From a checkpoint of a small transformer trained on Wikipedia: 299M tokens.
Each number is 50 + 10 x the weight over its row's rms, rounded and kept within 0 to 99. Layers, rows and columns count from 0. The size before them is the row's rms in percent of the matrix's.

# layer 2 MLP down, 128x448, rms 0.0803, rows 25-127, columns 224-279
102:40 46 60 43 52 53 47 51 35 65 53 52 68 62 39 50 52 39 47 60 38 48 43 66 52 26 63 40 37 49 47 56 49 38 44 53 50 58 59 67 56 35 42 63 51 66 43 52 41 56 54 38 53 56 43 36
099:50 55 46 46 52 48 96 54 63 50 37 40 58 56 54 50 59 48 65 60 53 35 58 55 60 54 48 51 62 35 52 58 21 52 52 65 30 64 39 60 47 34 44 43 70 52 54 39 42 63 32 52 48 42 54 63
100:61 51 49 40 73 40 63 44 34 57 41 60 40 57 49 50 48 46 34 59 51 47 47 47 41 49 34 61 65 56 52 56 63 48 46 47 58 49 60 51 56 51 34 37 63 40 63 49 44 54 53 61 65 22 55 45
102:45 53 53 37 51 48 54 48 52 56 54 44 19 78 41 68 51 41 45 56 62 44 36 60 54 63 45 45 41 59 51 60 67 62 48 46 54 59 38 54 46 53 38 51 45 55 60 53 51 58 52 41 48 65 59 53
101:42 40 54 48 48 44 62 51 54 54 60 31 51 44 42 39 64 66 31 61 39 51 44 51 49 46 50 48 72 48 57 65 36 59 61 35 26 55 54 49 48 49 55 66 42 59 39 60 38 37 52 64 52 49 68 42
101:66 35 57 65 50 63 41 39 38 62 42 33 52 46 37 49 49 56 48 61 39 44 61 35 53 54 49 52 64 48 45 32 43 51 59 55 47 53 67 50 39 47 56 43 39 47 42 43 56 61 45 33 45 59 56 46
106:65 48 45 39 54 45 38 55 48 40 58 70 46 50 40 62 38 38 48 38 41 49 37 38 69 53 48 39 41 55 43 45 46 52 42 49 59 44 51 57 53 72 47 43 63 59 34 50 66 34 52 60 46 55 48 55
097:36 50 53 51 32 55 47 53 44 54 41 73 26 39 34 48 25 47 61 63 54 52 43 49 49 37 72 66 46 40 50 36 32 60 62 25 59 52 41 42 53 57 58 63 51 49 56 45 35 59 47 46 42 34 55 64
108:58 61 41 46 51 28 30 22 63 44 46 35 48 43 50 44 33 37 29 42 42 45 66 41 53 43 36 51 45 39 49 27 40 67 44 69 48 47 48 54 36 46 63 44 59 46 48 51 23 44 50 56 54 38 57 63
099:58 52 42 47 57 53 43 38 58 63 34 36 48 39 47 37 55 34 50 60 52 62 53 23 61 62 39 55 59 49 34 45 47 30 50 36 40 54 50 75 54 44 48 56 35 40 45 40 55 57 34 37 44 38 31 46
089:54 38 44 34 53 59 61 71 43 36 52 57 45 58 47 63 66 57 58 53 46 51 49 51 41 63 47 52 53 48 39 53 68 58 64 32 48 32 69 28 58 51 41 57 60 62 48 43 49 37 42 60 46 64 43 47
100:65 44 42 45 35 57 44 44 63 64 55 57 70 45 51 53 40 54 38 47 40 51 38 50 51 48 36 59 45 65 51 53 36 71 54 57 51 46 51 54 48 67 50 54 48 44 39 63 35 61 52 53 42 44 43 56
094:47 62 44 52 45 47 47 45 38 57 55 58 53 38 57 59 68 47 65 67 43 43 51 46 63 50 62 56 68 48 40 54 15 57 51 45 34 45 56 46 50 40 46 49 50 43 58 49 41 58 48 53 49 48 65 65
104:71 48 39 44 67 40 56 51 33 51 60 40 52 58 62 33 48 57 62 48 43 29 44 55 65 33 43 37 57 57 36 34 51 49 45 53 52 48 53 56 45 44 62 28 58 51 47 50 32 47 42 66 61 69 60 46
100:48 44 46 44 31 70 53 52 59 56 60 28 44 55 58 63 65 34 51 46 49 48 60 64 41 62 44 54 30 60 31 49 54 40 53 38 58 65 47 44 48 48 46 44 41 53 36 63 40 45 47 68 44 45 35 69
099:55 37 53 50 43 50 67 41 39 37 61 59 57 62 65 39 55 45 39 57 33 68 55 46 59 55 46 65 56 38 33 52 51 51 43 46 49 26 36 44 47 58 54 56 31 47 52 44 76 69 50 54 62 49 52 55
096:51 37 64 52 56 50 53 50 55 62 45 65 48 63 55 63 59 60 60 55 31 70 59 41 39 60 49 51 55 57 53 51 58 50 54 38 55 51 64 20 50 72 76 52 56 54 51 44 55 35 49 53 57 58 47 68
102:39 47 51 55 58 51 46 51 49 39 39 72 58 57 62 46 41 54 47 56 57 33 50 58 56 56 52 37 38 46 42 39 36 52 51 62 64 42 75 41 55 63 50 47 52 55 56 41 57 49 33 52 62 45 32 40
106:57 48 58 45 34 33 52 53 47 46 53 65 47 47 43 68 71 56 51 64 52 47 45 43 58 64 40 34 50 56 40 51 30 40 69 57 58 28 55 44 62 67 66 56 50 53 37 49 53 44 57 44 60 45 64 37
096:51 45 56 51 39 47 23 71 36 60 52 47 71 52 54 44 79 58 59 46 32 57 51 46 60 41 39 43 58 63 34 59 40 45 50 51 54 44 37 72 41 59 39 51 39 50 57 67 59 45 58 48 48 48 39 60
098:60 60 37 46 53 38 36 44 43 56 56 61 64 50 43 52 66 51 52 44 52 37 55 52 55 43 66 46 55 46 42 50 56 48 46 67 40 64 26 25 46 51 47 28 44 58 39 59 51 51 61 51 38 46 64 71
097:64 48 31 42 44 48 58 79 47 52 44 46 48 58 47 44 51 72 55 54 66 69 43 40 59 42 45 46 56 50 48 52 52 55 55 28 41 40 54 65 46 40 47 45 58 39 57 44 56 60 50 57 47 57 43 54
102:57 35 55 47 59 69 46 47 55 59 48 47 43 56 40 40 46 56 20 45 43 52 47 61 42 42 20 50 56 42 61 60 57 62 58 49 50 65 65 71 62 51 62 39 51 50 38 50 57 43 57 50 49 39 48 38
099:44 57 47 39 59 54 63 43 61 32 62 66 52 48 62 58 41 45 49 60 48 39 56 62 54 58 47 35 61 45 59 57 54 59 69 41 45 61 60 51 53 53 41 42 56 49 43 51 50 44 65 55 47 57 66 58
096:61 48 37 49 46 43 53 32 33 48 51 47 46 57 64 37 48 46 45 60 44 43 54 33 51 60 53 52 41 51 54 42 43 50 58 60 41 41 48 39 39 47 47 45 50 63 51 52 58 58 51 62 39 60 54 64
108:35 59 43 40 42 55 53 50 33 54 50 55 57 42 66 51 60 57 36 47 59 47 52 47 38 53 49 38 50 43 55 66 48 46 42 49 54 40 49 74 60 49 41 59 44 55 55 58 57 62 67 47 48 53 48 41
100:78 44 59 46 46 32 67 57 38 57 53 48 79 59 46 53 44 65 61 39 30 44 54 39 55 59 36 55 32 36 54 55 49 60 43 46 42 62 36 69 49 52 54 50 50 54 43 57 61 52 57 57 57 46 37 55
100:46 57 62 47 51 35 46 46 40 45 65 40 51 61 39 59 51 60 52 48 50 42 56 53 59 41 48 50 48 59 54 45 43 55 42 66 44 39 58 35 47 83 49 48 41 42 39 69 50 55 52 54 47 32 34 61
097:22 51 64 54 74 59 48 62 58 44 42 50 59 48 49 39 40 53 60 53 66 49 48 45 43 66 40 40 45 66 56 45 57 55 62 60 54 45 48 42 37 68 42 46 68 41 54 44 61 54 70 46 45 32 53 46
101:54 49 35 47 53 62 53 53 31 60 57 36 59 50 55 49 33 45 52 50 43 52 48 48 48 48 67 53 47 40 37 35 34 51 41 31 61 43 40 65 47 39 51 64 44 53 48 57 68 53 51 57 38 48 45 59
101:49 46 38 57 55 63 42 56 55 44 53 23 47 49 49 42 54 52 39 50 28 58 47 43 50 58 55 49 46 43 49 50 53 50 46 67 59 52 46 37 64 60 49 65 43 45 39 67 60 36 47 40 43 61 35 55
098:60 50 55 67 60 55 58 49 37 48 33 51 41 59 62 43 67 61 43 57 60 61 41 63 56 58 57 59 42 46 44 53 47 39 47 60 50 45 55 55 48 56 68 38 37 45 38 54 29 44 57 60 67 51 66 39
101:67 62 42 54 57 36 58 48 41 48 57 63 45 42 68 58 37 46 44 57 52 54 57 46 52 42 55 65 65 44 43 52 46 66 48 47 45 61 43 52 55 45 46 54 43 52 67 57 49 45 52 64 37 46 41 31
104:46 39 42 44 44 38 58 49 44 58 58 53 54 34 52 58 50 44 46 45 42 37 61 43 50 58 32 46 27 28 35 37 65 54 67 58 41 56 54 43 56 66 32 38 78 34 60 45 49 58 37 41 36 50 52 49
104:50 71 45 46 57 47 48 42 46 49 46 45 35 45 52 42 62 64 35 37 53 52 41 63 71 68 47 66 46 48 54 61 38 37 54 67 45 39 59 50 72 59 56 40 35 65 43 45 52 34 66 42 51 41 55 54
102:53 47 48 46 50 55 42 59 58 55 47 68 64 62 68 45 47 61 45 43 52 45 43 50 50 61 45 46 60 48 53 39 42 60 43 48 44 44 32 38 56 33 43 40 62 42 30 43 56 55 55 58 56 55 55 48
100:52 44 70 46 52 29 45 48 41 56 38 51 44 61 32 38 51 45 61 41 54 47 53 59 49 59 29 56 40 47 48 65 43 48 45 52 56 49 55 63 51 48 35 66 40 64 66 50 49 52 62 49 60 51 51 58
092:48 65 48 40 46 54 50 74 56 78 46 60 47 53 36 44 29 56 64 54 48 45 43 68 40 64 46 64 33 39 71 43 37 66 39 51 46 37 56 60 56 59 47 58 42 35 61 48 56 44 45 61 55 49 65 55
100:46 53 46 41 33 66 49 44 45 60 42 38 64 49 52 40 43 66 37 51 34 57 63 49 44 35 37 57 66 33 51 50 59 51 52 52 46 62 49 60 63 22 40 43 51 63 42 51 55 49 37 44 59 43 54 56
102:47 63 57 53 46 55 74 45 37 26 46 40 52 47 49 40 55 69 44 55 52 56 46 45 71 40 46 58 45 59 49 44 51 54 44 62 52 61 50 58 55 55 70 39 54 58 54 49 48 36 54 48 72 47 63 45
097:65 67 48 40 37 48 55 66 49 71 43 42 51 59 26 39 56 42 40 56 47 39 54 54 61 45 57 56 38 42 52 41 59 61 36 33 41 59 47 77 72 36 51 55 44 88 41 45 50 34 47 51 57 49 46 49
103:64 45 52 37 44 51 40 54 40 44 43 56 40 52 45 47 60 45 51 58 57 49 61 45 51 44 53 82 45 43 34 51 56 37 54 43 49 46 57 56 66 40 32 70 51 58 46 39 54 56 58 59 63 39 67 43
104:60 42 55 50 58 47 56 67 71 31 48 52 56 52 51 29 53 61 36 42 37 40 56 49 45 48 70 42 46 53 53 50 42 50 51 47 40 37 38 48 41 49 54 54 51 45 49 37 53 68 48 45 63 56 67 42
092:52 62 62 47 36 42 57 42 61 40 59 55 48 56 50 50 62 35 38 56 39 54 46 60 52 31 51 52 43 60 59 46 59 48 49 39 44 46 56 56 47 45 60 31 40 34 45 53 49 67 74 43 62 47 46 54
101:51 41 56 62 35 59 54 55 58 56 61 59 38 58 55 55 32 43 61 51 43 65 76 41 44 49 46 44 59 62 27 34 57 61 63 51 41 50 53 41 53 38 54 28 50 41 56 53 52 64 43 55 37 57 43 57
099:56 47 43 58 36 50 45 55 47 54 43 47 45 44 45 61 52 28 64 59 31 37 57 52 44 20 51 48 54 50 53 40 58 28 44 57 46 42 47 30 50 49 37 51 48 28 62 67 61 58 35 49 60 58 50 66
108:61 34 51 46 49 40 40 46 63 52 50 37 48 14 64 48 54 52 64 60 58 54 54 41 69 47 31 51 58 51 34 57 41 55 47 49 48 54 42 40 48 40 43 46 58 56 53 39 46 52 59 43 48 27 46 61
101:49 47 61 57 55 35 52 59 64 37 60 49 61 53 69 41 57 37 49 45 40 41 34 54 42 43 58 48 43 54 54 41 63 49 57 61 53 47 45 20 50 57 43 54 45 45 41 34 47 51 63 54 47 60 53 54
108:55 41 50 54 44 59 38 58 43 73 55 45 57 48 63 61 44 36 44 52 52 57 57 49 53 30 42 42 61 51 43 45 44 54 45 39 62 56 27 50 50 65 40 63 57 55 72 48 43 54 47 48 47 56 68 37
098:49 25 58 68 53 46 37 43 46 39 56 63 37 45 56 62 36 40 76 63 48 46 52 50 48 49 60 87 41 47 62 46 37 48 32 58 57 31 55 57 44 63 31 67 46 59 60 43 39 46 38 58 49 44 64 56
098:64 43 57 30 61 48 35 35 55 48 56 42 48 39 66 63 48 54 35 61 51 49 60 50 56 56 50 63 60 57 40 54 43 38 43 58 59 71 45 58 61 67 52 59 60 24 46 32 54 46 46 49 43 51 38 52
101:49 45 44 29 52 43 47 53 42 40 28 43 52 78 50 65 67 46 32 64 42 51 54 70 43 51 40 39 66 55 54 31 43 55 41 65 37 43 47 51 42 54 47 55 64 46 60 51 33 50 47 47 34 58 38 48
103:45 42 38 67 44 49 46 67 50 48 50 44 54 38 53 44 45 41 47 55 63 58 41 56 59 46 54 55 43 21 50 42 49 34 46 59 60 50 52 47 63 35 42 55 37 23 52 55 44 35 61 38 60 38 54 59
106:47 42 53 36 68 45 23 63 39 46 49 59 44 49 39 50 45 50 40 57 43 36 32 41 33 27 38 51 35 60 39 56 59 42 53 28 62 43 43 31 46 58 52 35 56 53 57 59 57 64 40 29 60 52 41 32
109:58 39 53 54 35 59 58 44 77 51 55 47 50 49 55 49 59 55 43 36 63 41 42 63 54 57 52 60 39 46 59 59 59 49 49 32 64 41 52 52 65 43 53 51 53 43 60 55 42 59 56 45 51 48 55 39
103:47 61 47 46 55 42 53 25 75 48 72 57 54 68 50 32 63 49 38 56 51 41 61 67 41 42 60 68 46 52 42 41 55 66 50 42 55 36 51 38 36 54 56 47 61 60 38 45 43 52 51 40 41 43 48 53
095:61 38 50 55 49 53 54 62 44 25 55 67 51 50 55 49 63 59 57 58 40 43 63 60 51 64 70 38 48 52 52 47 35 56 60 50 50 59 60 53 55 46 54 59 56 47 40 32 30 40 56 62 52 58 38 28
100:56 42 67 57 36 50 50 33 52 43 44 30 57 65 40 48 51 40 46 50 54 59 58 47 42 56 37 45 28 55 51 39 44 61 49 54 41 46 38 50 49 32 35 55 40 60 47 49 54 51 62 47 51 61 51 35
098:47 52 63 55 44 43 52 61 48 57 43 40 64 59 51 58 76 37 60 57 60 76 49 53 58 45 51 54 61 51 48 37 32 54 46 48 45 69 46 58 38 58 74 58 47 49 48 65 48 64 59 53 51 35 56 38
105:60 49 60 62 55 56 57 44 34 54 28 57 47 39 46 49 53 35 63 50 35 38 45 40 42 56 57 32 35 42 55 29 54 53 52 62 56 57 68 61 36 40 50 39 42 41 45 45 56 54 54 53 52 66 67 46
102:56 53 46 66 49 50 40 53 61 40 28 54 52 40 50 40 68 35 56 39 40 61 29 52 33 50 62 48 54 46 42 44 34 63 57 58 52 55 48 50 47 36 60 56 41 61 70 41 47 45 43 38 71 54 48 27
103:67 33 36 57 40 57 39 38 38 55 30 47 45 34 55 60 47 52 46 51 33 48 53 39 42 37 44 55 29 54 38 55 66 53 41 59 49 33 47 47 33 80 52 54 43 49 55 53 44 43 39 63 42 54 53 48
098:43 58 37 41 48 39 51 44 61 51 41 59 71 76 47 55 44 42 59 58 47 43 57 56 35 57 35 50 55 62 62 45 61 42 56 44 43 56 48 67 51 58 57 47 46 57 38 55 53 51 60 64 57 54 53 53
102:59 60 59 48 51 56 36 50 46 44 50 48 52 44 53 51 49 45 71 40 56 28 60 46 45 46 38 61 54 56 63 38 52 47 42 39 43 66 59 48 52 33 38 34 69 62 44 56 33 42 56 70 42 52 36 68
097:36 52 48 58 55 45 58 55 53 70 46 53 48 37 63 46 51 57 50 53 49 44 53 41 56 52 41 50 57 57 54 54 47 37 38 51 55 62 42 55 55 47 50 40 46 48 37 54 47 62 49 39 54 44 62 43
107:40 55 51 53 42 56 46 60 62 52 38 58 42 63 36 48 42 43 51 49 58 33 38 40 52 39 57 52 57 57 71 53 46 42 41 51 50 70 45 64 41 46 49 67 45 38 46 32 55 67 46 41 36 50 49 50
099:49 64 58 61 51 45 42 37 41 55 54 44 43 41 43 60 60 40 55 48 57 47 57 48 48 62 57 55 47 61 58 44 37 41 44 54 73 51 36 55 61 41 72 65 65 45 58 47 43 43 52 35 66 63 57 47
094:66 52 58 57 50 61 51 47 50 55 52 66 46 49 68 51 35 64 65 52 35 65 60 67 60 38 69 62 42 48 60 41 49 47 53 42 66 45 47 30 51 70 67 48 62 55 54 38 45 52 44 60 47 37 51 52
103:45 43 36 57 53 54 37 43 65 44 30 31 44 61 40 71 42 57 55 57 51 42 40 48 40 49 57 53 62 48 49 46 66 60 38 54 41 46 42 35 54 48 56 50 42 43 55 41 58 50 31 42 43 34 59 46
094:50 47 48 52 54 40 61 49 54 37 35 51 35 47 29 41 33 40 45 46 46 56 58 63 45 62 50 47 51 48 48 58 49 54 62 62 63 48 45 78 47 71 40 64 52 43 51 58 49 53 53 59 59 71 41 31
099:57 51 53 57 60 52 45 45 54 52 52 45 68 58 57 48 56 42 57 58 52 52 38 50 57 54 46 38 34 54 51 55 51 58 61 51 66 48 39 43 41 62 52 51 38 63 40 55 51 62 47 44 70 48 64 69
106:53 51 66 48 53 46 59 39 44 54 58 56 60 25 61 46 64 59 43 54 45 51 59 59 72 48 68 49 43 43 47 53 44 55 48 40 51 56 53 47 66 51 46 46 45 51 60 34 32 42 37 45 48 62 43 38
100:43 52 56 42 57 44 51 48 36 40 51 35 41 51 46 50 57 47 73 54 63 35 65 46 43 35 37 60 39 68 42 53 45 66 61 36 59 59 62 55 44 70 44 62 43 52 55 52 62 62 58 45 57 42 62 48
100:49 54 52 51 43 47 38 46 64 54 58 51 44 20 47 54 50 54 47 52 37 57 37 35 48 52 56 64 44 28 49 46 46 54 47 43 45 49 50 57 52 39 37 66 52 48 50 60 53 49 57 54 55 45 71 68
103:57 40 62 54 46 44 53 39 43 52 26 62 36 57 78 40 59 48 56 50 44 56 40 58 43 41 27 39 59 56 55 65 46 50 59 53 67 64 60 54 51 54 53 33 69 46 49 40 48 59 42 79 54 39 37 60
102:24 47 40 52 39 53 57 52 69 46 53 57 38 30 43 52 55 48 50 42 60 49 40 39 62 39 64 54 43 54 52 63 39 54 61 67 36 55 46 32 53 69 36 62 42 54 61 45 60 57 42 44 35 50 67 60
101:59 60 43 41 67 54 36 42 51 28 46 43 50 54 55 52 52 53 38 60 20 63 41 41 49 46 30 58 62 28 50 53 50 52 43 35 51 42 48 32 56 48 50 57 62 57 63 53 50 49 65 46 57 64 40 30
100:55 39 54 44 53 56 45 51 48 39 68 47 49 70 48 48 50 58 56 43 44 65 57 62 42 71 50 38 47 51 67 45 63 52 69 58 60 65 45 47 44 55 51 32 41 50 42 47 47 48 49 68 54 65 47 40
099:48 52 59 58 41 48 56 33 49 43 44 53 67 51 46 68 47 53 46 57 57 58 46 57 33 58 40 58 67 52 42 41 63 50 55 42 53 47 40 50 59 42 37 49 38 49 52 73 47 53 46 59 48 40 44 46
095:27 47 51 29 57 49 55 40 32 49 44 39 51 44 44 38 59 37 49 65 43 43 53 71 47 41 64 45 48 66 59 48 52 56 47 46 60 43 54 53 41 60 50 50 37 55 57 64 53 38 45 39 42 55 45 15
091:34 64 59 49 60 42 50 58 53 46 51 47 41 44 48 48 55 53 51 55 51 63 31 60 67 44 36 61 40 75 51 56 51 55 45 57 38 62 47 50 44 54 51 47 41 63 47 62 80 62 51 36 60 52 71 60
099:54 51 28 74 44 40 60 55 54 58 48 54 65 49 42 49 39 41 46 56 58 67 42 64 35 47 59 48 41 17 45 56 35 63 33 58 27 52 46 61 55 48 50 59 33 49 44 57 37 53 65 36 51 57 43 40
104:58 55 33 48 49 52 36 55 46 56 52 57 51 52 45 50 60 55 38 54 66 55 55 47 64 61 40 53 56 70 26 45 34 51 54 37 67 53 60 41 49 59 71 42 43 46 44 44 40 47 60 65 50 36 58 34
098:50 51 45 76 50 65 55 48 45 53 45 43 58 49 43 50 47 48 49 56 30 45 41 54 41 48 33 42 50 62 53 55 50 50 54 53 55 47 41 61 31 67 51 42 47 56 42 51 49 37 61 70 50 48 68 56
099:50 32 63 57 47 38 53 50 59 40 54 45 43 45 54 55 55 43 52 43 39 51 47 53 38 33 53 62 58 46 43 59 52 51 42 44 52 47 54 47 72 52 44 43 65 59 66 43 48 52 63 56 63 49 46 69
103:48 65 36 45 49 40 51 43 55 57 53 37 66 58 53 43 53 58 54 50 60 58 48 58 49 63 51 40 49 68 52 52 55 49 60 68 53 45 52 57 40 47 53 54 54 42 53 52 44 36 62 42 62 37 56 38
091:35 43 50 55 33 54 60 56 63 40 28 71 56 58 72 46 59 47 56 61 45 40 58 57 43 44 44 47 45 45 51 38 38 53 33 42 68 31 36 42 66 44 59 61 50 49 63 63 57 64 43 45 51 54 66 42
095:53 46 50 42 24 42 43 37 48 35 47 37 42 49 62 51 37 38 34 42 34 53 56 49 45 40 43 46 63 53 62 40 35 53 53 43 46 60 45 53 40 55 57 63 63 55 50 49 72 59 56 61 57 62 62 26
100:34 26 59 60 46 44 43 48 44 57 41 49 50 36 52 57 54 46 43 55 57 49 64 54 71 50 57 47 46 53 47 42 52 46 43 47 31 29 45 52 46 55 48 66 50 71 35 34 64 55 61 61 46 38 49 69
100:49 47 50 45 48 53 46 39 51 48 44 48 41 28 50 39 54 46 50 55 28 51 49 59 62 31 57 49 58 46 45 58 55 55 53 48 43 59 53 48 49 55 40 45 53 54 44 38 60 45 54 65 65 59 44 39
103:42 30 70 51 43 59 71 42 35 56 51 37 41 42 52 45 43 49 65 56 44 61 53 48 57 48 65 57 57 46 60 38 44 51 40 61 30 33 62 38 39 47 51 42 36 45 41 49 44 56 52 56 52 69 51 62
101:40 41 40 39 35 59 35 47 48 41 63 46 56 22 60 50 63 42 59 39 55 31 55 43 55 39 59 47 54 48 48 55 41 59 74 50 64 16 47 48 37 60 63 45 64 66 39 51 64 50 63 59 43 37 56 44
097:47 48 52 69 43 56 63 42 44 40 53 47 57 55 58 61 66 46 66 56 49 51 56 54 33 57 58 46 31 47 46 52 64 51 67 38 53 48 52 59 57 38 52 47 61 52 49 41 46 40 48 50 48 55 56 50
099:68 58 39 40 56 55 63 37 56 54 65 36 49 30 43 61 42 52 49 50 36 36 44 43 46 69 48 55 41 57 45 57 57 48 66 49 47 51 61 57 53 26 66 61 57 61 45 48 52 64 45 45 30 48 63 21
101:39 66 36 62 56 46 56 43 58 33 38 72 46 41 52 57 54 56 47 47 77 45 53 45 52 31 46 41 38 34 39 41 49 31 61 59 55 60 39 62 41 52 32 52 53 36 45 54 54 54 50 47 45 41 46 66
095:55 64 49 31 33 50 50 27 62 46 76 44 59 60 60 39 48 56 64 52 41 56 42 49 58 63 48 57 40 13 56 46 44 42 53 39 51 57 47 51 40 52 45 42 51 41 49 59 53 40 31 53 44 59 47 50
105:37 53 46 50 48 46 45 58 49 38 43 53 46 59 80 34 51 56 41 56 55 75 35 51 59 42 56 48 54 57 48 51 62 45 60 60 35 43 45 69 52 59 35 45 27 42 38 60 42 43 69 44 49 46 35 52
099:53 51 43 46 46 58 39 26 35 50 47 45 46 52 36 43 52 49 50 45 60 60 51 55 50 47 61 41 49 35 57 63 45 49 43 45 51 50 53 60 48 70 25 37 51 50 39 42 38 40 54 37 52 45 36 51
103:31 49 66 58 47 32 70 46 60 54 43 38 59 62 54 47 51 55 73 38 59 32 50 47 59 48 45 65 65 31 61 48 55 51 48 46 32 62 50 29 47 34 59 86 33 46 39 37 43 65 56 58 50 48 70 58
098:73 56 50 58 54 48 58 59 36 35 49 59 39 48 50 45 54 54 61 62 45 50 47 57 33 50 59 58 75 48 46 65 54 38 52 62 37 52 63 67 62 33 41 56 55 35 61 47 55 37 34 39 53 54 54 49
104:56 59 68 50 50 43 39 45 31 50 50 57 67 53 55 45 31 54 53 63 44 64 43 43 37 55 64 52 47 57 56 41 44 39 62 48 47 57 34 54 37 69 46 60 51 49 47 53 36 41 42 75 48 31 58 41
099:26 53 56 58 37 41 48 43 43 50 46 47 50 54 46 60 58 62 61 44 54 38 47 43 37 38 46 51 35 44 53 43 39 43 36 45 61 50 37 54 54 42 42 51 51 24 54 40 70 43 60 53 41 58 30 53
096:49 45 49 53 59 49 51 53 52 57 33 32 55 44 57 50 69 49 47 63 27 55 45 59 63 46 54 42 57 60 49 55 43 43 39 42 54 30 64 37 49 47 61 51 55 37 50 59 34 48 49 42 73 45 34 31